Weights of a small GPT-style language model, trained from scratch on English Wikipedia: 33.3M parameters.
Each number is 200 + 30 x the weight over its row's rms, rounded and kept within 0 to 999. Layers, rows and columns count from 0. The size before them is the row's rms in percent of the matrix's.

# layer 10 MLP up, 1536x384, rms 0.115, rows 213-246, columns 0-95
095,221,218,202,205,200,172,198,212,214,199,222,267,193,203,200,147,231,235,213,226,191,209,198,208,229,203,248,236,238,211,203,224,169,171,235,201,176,190,199,208,201,198,153,233,169,204,188,177,196,268,154,197,238,180,208,194,216,212,236,174,192,187,205,197,215,225,182,206,218,238,205,226,203,176,232,203,197,199,218,122,202,204,257,208,198,183,167,165,231,229,212,190,173,282,197,216
096,217,202,219,219,204,196,241,165,202,213,189,251,173,214,157,174,166,155,262,185,191,176,212,206,255,217,201,135,225,190,253,179,217,174,220,208,142,205,173,252,183,214,231,242,180,196,189,107,239,217,185,161,186,199,169,193,205,188,210,213,170,200,237,241,135,202,207,179,263,183,233,164,213,158,153,210,199,211,187,215,200,237,209,214,169,180,186,216,230,185,185,187,146,177,197,221
098,225,213,235,146,185,158,186,218,176,263,222,227,212,166,251,236,122,144,221,204,193,199,255,241,199,188,218,242,245,201,221,218,150,217,205,179,238,234,169,190,216,154,229,203,168,178,236,184,232,215,195,165,195,170,216,206,200,209,163,160,208,167,170,206,197,190,189,169,233,187,105,182,219,207,250,250,212,230,159,242,199,223,208,223,191,182,174,179,189,220,236,210,121,211,226,194
099,259,168,232,165,166,144,223,221,251,241,186,200,243,205,187,244,205,178,205,187,234,171,206,182,136,229,209,218,199,218,125,264,172,226,130,257,212,200,189,231,204,223,192,250,189,226,203,174,180,179,220,206,193,160,190,187,259,217,224,195,200,164,149,230,162,223,229,193,178,195,225,178,254,195,222,184,194,199,169,200,229,262,188,263,224,118,212,188,206,159,216,167,205,182,168,237
102,199,230,185,261,162,196,190,200,244,220,187,150,244,228,201,183,168,243,212,185,172,177,224,183,211,217,140,214,215,185,174,234,197,192,187,173,237,188,242,217,205,202,196,212,240,193,246,214,218,199,220,205,220,256,231,218,214,224,173,220,194,167,195,203,167,207,204,228,229,247,240,206,206,203,208,207,203,178,233,228,171,141,222,222,225,162,208,145,209,168,198,166,170,110,188,184
094,189,238,201,251,171,232,189,162,152,161,232,189,207,188,168,197,199,205,159,202,178,183,203,232,246,266,171,227,246,225,201,204,187,240,180,204,184,180,228,235,203,198,189,166,221,225,177,206,192,227,230,228,185,193,215,172,266,153,187,223,222,217,181,186,211,216,210,211,184,227,202,137,207,178,159,188,185,194,238,221,190,184,241,203,217,207,312,229,180,230,225,246,268,197,200,180
097,205,150,159,207,202,154,223,227,193,219,232,216,196,240,239,223,166,222,217,279,209,172,205,204,184,230,186,197,191,180,246,194,144,214,200,258,225,210,191,218,233,160,184,163,129,177,142,263,208,191,198,151,171,205,208,223,160,181,214,202,185,233,171,157,129,224,219,210,208,254,161,207,237,179,208,209,181,239,207,226,213,218,175,211,149,185,191,209,209,235,212,178,147,185,208,209
103,252,255,158,218,224,231,175,163,159,177,200,203,195,206,253,180,242,174,198,168,203,202,189,182,231,188,161,205,170,132,248,211,240,199,191,195,183,236,160,198,182,233,181,155,190,193,210,192,245,183,219,211,212,180,272,163,169,212,181,202,217,201,223,191,286,163,198,217,214,227,221,208,146,199,148,229,200,248,223,173,230,180,220,146,151,186,178,216,277,222,249,170,162,197,213,192
102,142,192,201,239,183,206,197,201,199,212,177,181,210,195,177,240,135,182,157,253,153,212,160,245,175,186,154,218,177,172,208,187,158,187,171,176,251,228,212,213,226,175,242,245,150,174,162,234,185,225,172,244,203,195,208,242,253,209,204,222,200,209,223,226,202,160,182,222,183,168,203,218,251,191,174,135,177,195,215,207,249,230,153,233,211,274,173,211,190,191,185,147,210,251,234,161
096,183,229,176,195,190,242,199,186,202,177,163,209,267,162,132,264,196,201,200,200,183,262,190,190,197,222,230,181,187,167,185,196,240,258,171,147,172,233,180,116,219,202,222,150,179,197,228,188,210,208,202,205,167,205,225,171,207,196,198,150,280,205,193,177,161,226,190,268,210,185,246,160,135,221,188,176,230,199,189,185,160,209,191,208,162,229,174,236,215,146,225,206,239,171,171,197
094,198,204,225,221,211,217,166,179,144,164,222,183,211,212,216,212,181,207,290,207,200,221,257,157,212,171,257,197,267,188,196,203,163,189,175,199,170,192,166,143,185,200,229,206,241,223,212,185,180,147,120,172,172,232,196,168,174,163,230,161,137,227,204,227,265,153,224,191,219,212,183,183,242,152,198,171,195,144,203,254,199,184,209,186,220,122,219,235,218,195,190,222,162,197,159,148
099,195,175,241,194,204,136,141,221,199,167,191,252,233,135,192,190,208,225,131,218,176,230,215,251,206,191,221,243,241,179,210,170,231,160,132,246,193,261,207,198,220,200,173,190,160,160,182,183,195,185,230,228,126,223,232,169,220,198,209,171,197,156,170,214,233,219,202,154,230,144,182,171,212,215,180,192,213,222,236,219,200,216,251,216,220,193,156,169,174,180,196,192,237,206,169,187
101,250,196,230,221,232,257,239,142,133,233,142,187,209,177,260,212,205,211,220,187,176,198,172,172,178,220,175,240,197,202,228,200,204,180,258,197,184,205,162,232,215,174,201,185,217,238,207,198,230,234,180,250,254,143,228,192,184,151,217,197,191,235,188,192,183,217,242,217,237,192,197,127,169,220,226,224,226,192,187,184,200,202,203,178,141,212,187,138,183,221,206,178,232,182,197,207
094,167,178,177,158,242,221,182,211,207,176,230,147,241,226,197,165,160,152,224,209,176,233,220,185,210,203,235,170,217,194,190,215,210,229,202,202,182,198,174,191,181,188,195,238,195,199,200,177,242,222,175,211,241,192,224,215,154,167,175,234,221,244,198,181,170,235,176,208,123,199,178,199,244,232,178,217,184,164,219,146,160,253,202,256,224,150,116,184,225,239,145,214,221,248,197,233
096,211,168,191,224,212,200,209,160,216,217,196,173,200,178,184,169,193,211,200,156,223,141,208,253,162,195,239,229,268,224,236,208,191,236,155,175,210,186,188,172,226,196,267,183,202,248,246,220,202,183,160,225,207,226,201,214,235,236,236,227,280,216,227,287,228,252,257,186,159,196,134,185,220,182,220,128,257,172,245,204,224,154,202,229,165,179,231,220,151,180,151,219,235,177,154,131
099,205,206,214,242,205,213,252,148,237,186,197,180,209,149,192,126,201,196,200,128,258,210,243,203,184,232,195,169,185,200,233,198,227,234,155,209,223,280,205,152,149,182,154,214,202,218,189,190,203,187,214,226,198,206,207,223,218,212,205,178,258,170,220,234,209,156,193,219,209,175,199,196,232,182,211,163,144,147,236,261,149,199,210,199,173,189,199,207,216,180,214,142,168,193,176,203
104,198,216,202,185,137,196,221,221,108,233,192,204,128,169,154,171,166,194,243,236,184,181,160,199,159,165,157,244,217,207,182,226,249,163,196,233,209,199,213,226,235,157,239,189,151,156,207,200,106,218,163,244,144,165,194,240,237,155,165,209,169,227,230,192,208,193,204,242,174,231,216,222,247,162,188,235,203,168,239,194,180,237,226,166,232,213,166,225,217,189,154,274,184,165,203,200
097,172,170,204,192,196,228,222,177,195,218,168,195,212,251,221,241,213,201,188,227,239,183,215,248,195,190,183,210,140,220,161,184,148,241,231,219,233,213,191,194,112,169,183,166,244,180,211,266,241,157,245,207,215,173,207,220,234,217,160,193,212,236,223,219,225,209,164,206,234,244,120,202,188,196,193,228,201,206,222,202,211,204,242,148,233,148,208,130,184,164,184,197,208,247,177,214
100,204,190,204,209,201,198,180,208,248,213,229,188,182,251,137,211,189,239,174,205,220,153,187,203,200,216,179,183,197,174,225,206,196,180,238,236,206,204,211,169,214,227,183,168,263,170,208,196,195,244,198,263,225,184,250,196,188,240,239,197,218,170,224,213,211,151,215,191,202,238,197,132,161,196,190,249,206,193,197,268,192,168,226,216,161,149,200,191,175,215,198,178,195,237,176,178
095,210,209,191,132,236,187,304,180,190,223,206,234,228,184,182,215,239,172,211,192,217,174,232,162,192,186,216,206,140,206,219,150,234,190,163,171,149,228,202,182,218,220,237,202,186,221,194,202,154,169,227,231,111,235,234,218,215,187,168,240,216,234,180,204,205,180,218,158,209,174,198,192,260,136,228,200,266,241,205,236,181,193,244,157,216,207,231,185,210,222,188,224,200,240,151,200
099,243,218,200,209,188,172,226,178,147,233,204,176,228,228,220,153,175,193,235,203,232,145,168,174,173,215,206,197,219,232,227,209,233,176,217,207,190,241,203,227,229,178,166,187,163,242,241,188,229,176,206,189,237,242,185,250,217,199,260,233,185,161,224,167,214,212,167,218,231,251,150,197,200,198,223,210,189,272,215,184,169,212,121,179,176,189,179,223,200,201,147,176,221,211,203,196
103,206,166,251,209,205,193,225,149,175,195,208,233,204,241,247,183,221,185,222,168,212,204,156,240,221,181,210,187,215,206,165,216,220,234,180,221,219,131,172,250,159,193,200,229,186,195,158,178,233,186,209,244,196,182,169,199,180,180,267,185,193,170,168,176,185,248,207,211,211,179,222,141,225,192,223,221,251,170,179,162,166,254,162,210,249,226,203,148,157,209,184,199,212,222,159,185
097,191,175,159,228,203,242,212,163,233,160,215,229,231,212,174,204,177,166,198,199,163,202,187,266,168,225,184,214,162,144,204,189,232,210,212,206,189,156,192,228,176,231,170,191,231,197,162,225,241,256,193,233,227,215,247,199,259,222,221,182,223,181,192,220,204,231,231,176,127,210,237,202,221,242,200,231,185,155,168,185,181,245,174,165,252,190,182,189,180,211,162,201,190,232,135,180
114,237,198,158,209,213,181,216,183,188,198,228,192,160,200,123,207,169,213,170,206,240,207,189,250,190,192,188,223,225,255,219,256,168,186,215,184,176,171,205,228,170,231,195,179,194,276,229,210,221,183,236,220,212,195,206,247,209,218,216,240,210,181,201,212,197,289,233,176,216,202,208,214,254,201,197,229,211,186,221,201,217,234,138,210,200,171,187,179,217,189,258,195,210,243,192,218
108,250,208,236,205,155,201,194,168,195,164,151,196,165,154,251,167,215,165,195,206,226,176,161,268,179,140,169,190,234,208,221,187,179,209,193,191,147,267,210,164,202,208,248,210,255,215,221,193,219,196,238,242,199,204,217,150,209,195,190,217,201,187,226,212,216,197,192,251,272,153,241,205,171,217,210,199,163,230,205,223,221,215,182,204,162,203,214,207,188,269,182,215,220,199,179,174
100,147,249,200,208,216,192,186,185,225,193,128,192,159,233,207,199,167,199,184,248,184,169,204,170,150,255,181,197,186,170,202,237,219,194,206,167,148,142,193,180,252,206,228,216,172,173,180,196,196,195,221,176,210,209,176,175,211,178,164,201,174,273,191,309,217,178,199,245,205,183,180,196,216,208,210,257,171,191,164,191,132,146,216,188,192,217,190,160,194,164,180,202,207,207,228,148
096,173,200,150,224,163,203,208,226,213,168,208,170,147,223,250,191,205,179,177,225,193,203,234,244,190,209,212,199,208,178,153,167,203,198,197,178,167,222,192,168,200,186,174,154,204,203,180,187,223,144,252,232,171,223,184,252,186,192,162,192,232,180,282,248,170,144,220,241,239,213,197,220,194,147,208,210,173,136,201,202,190,180,161,203,152,160,153,250,216,171,220,180,178,169,153,181
096,245,174,148,115,236,158,243,177,151,185,177,231,158,245,206,211,168,184,257,208,208,165,193,224,221,236,183,193,216,177,192,185,218,210,190,198,208,215,229,165,197,182,172,168,224,177,252,225,215,161,235,203,245,201,272,196,191,178,168,215,198,159,257,223,172,229,187,190,181,168,164,161,175,251,164,175,208,261,204,207,202,131,213,229,188,233,184,214,176,206,195,189,174,253,221,227
091,254,193,182,180,204,176,212,209,229,155,184,194,153,213,248,201,165,173,160,198,219,170,212,147,192,225,190,282,207,212,201,195,161,213,172,176,257,158,223,229,206,189,151,212,247,221,170,217,215,166,164,202,207,175,194,212,245,232,164,156,242,211,227,199,189,199,247,172,183,173,147,157,243,184,168,233,199,200,179,202,160,203,246,155,202,242,209,227,245,191,166,241,175,208,211,235
099,226,207,234,249,226,216,247,156,212,174,135,134,191,166,197,185,208,124,164,178,236,240,199,206,220,203,197,174,203,173,190,168,223,168,193,244,211,196,177,162,205,239,230,200,201,183,162,215,229,304,225,192,132,169,185,171,244,181,172,256,212,232,177,194,195,199,230,238,153,179,221,240,202,193,184,148,202,191,195,198,200,183,210,190,209,207,191,205,191,190,226,216,192,192,182,199
103,223,188,224,210,151,271,168,205,174,225,206,157,212,222,195,204,175,236,193,125,192,217,225,225,203,203,218,243,180,196,239,230,156,205,201,203,155,187,239,231,258,218,234,153,200,270,203,235,225,155,218,220,203,199,241,224,139,179,194,201,245,225,197,219,126,196,225,239,182,221,224,200,229,229,202,155,175,192,199,175,212,231,180,157,195,202,209,240,217,238,146,195,209,166,229,238
099,227,190,207,178,220,231,170,278,163,199,212,140,213,197,228,167,175,176,192,182,243,141,190,233,196,229,172,188,245,163,188,232,238,218,121,229,179,237,228,192,168,202,188,217,222,212,197,248,213,165,221,133,137,179,218,216,249,227,237,186,225,232,198,243,179,175,234,165,216,161,205,186,179,238,234,183,229,219,175,167,175,217,143,239,180,222,180,236,203,154,250,151,204,180,217,148
091,233,190,199,187,203,209,165,195,225,139,249,204,180,251,153,196,199,192,224,226,205,203,189,212,187,299,186,216,214,217,235,204,213,187,167,167,216,233,183,255,225,219,235,235,182,220,209,257,200,176,209,226,252,193,185,178,154,185,242,166,208,185,175,176,157,198,221,218,242,213,226,215,237,189,163,160,223,152,213,192,187,206,220,194,192,224,156,206,183,247,220,234,146,172,178,225
105,169,230,218,193,243,171,203,223,209,226,212,256,188,212,180,176,204,185,210,273,213,233,173,212,196,183,230,203,196,187,160,169,194,208,203,202,267,159,216,205,184,211,137,147,234,157,139,241,177,253,198,214,169,195,166,264,218,147,194,176,202,223,213,236,195,197,209,170,178,163,256,194,169,176,198,168,171,221,179,192,258,188,199,225,216,221,209,207,185,150,201,197,150,206,239,172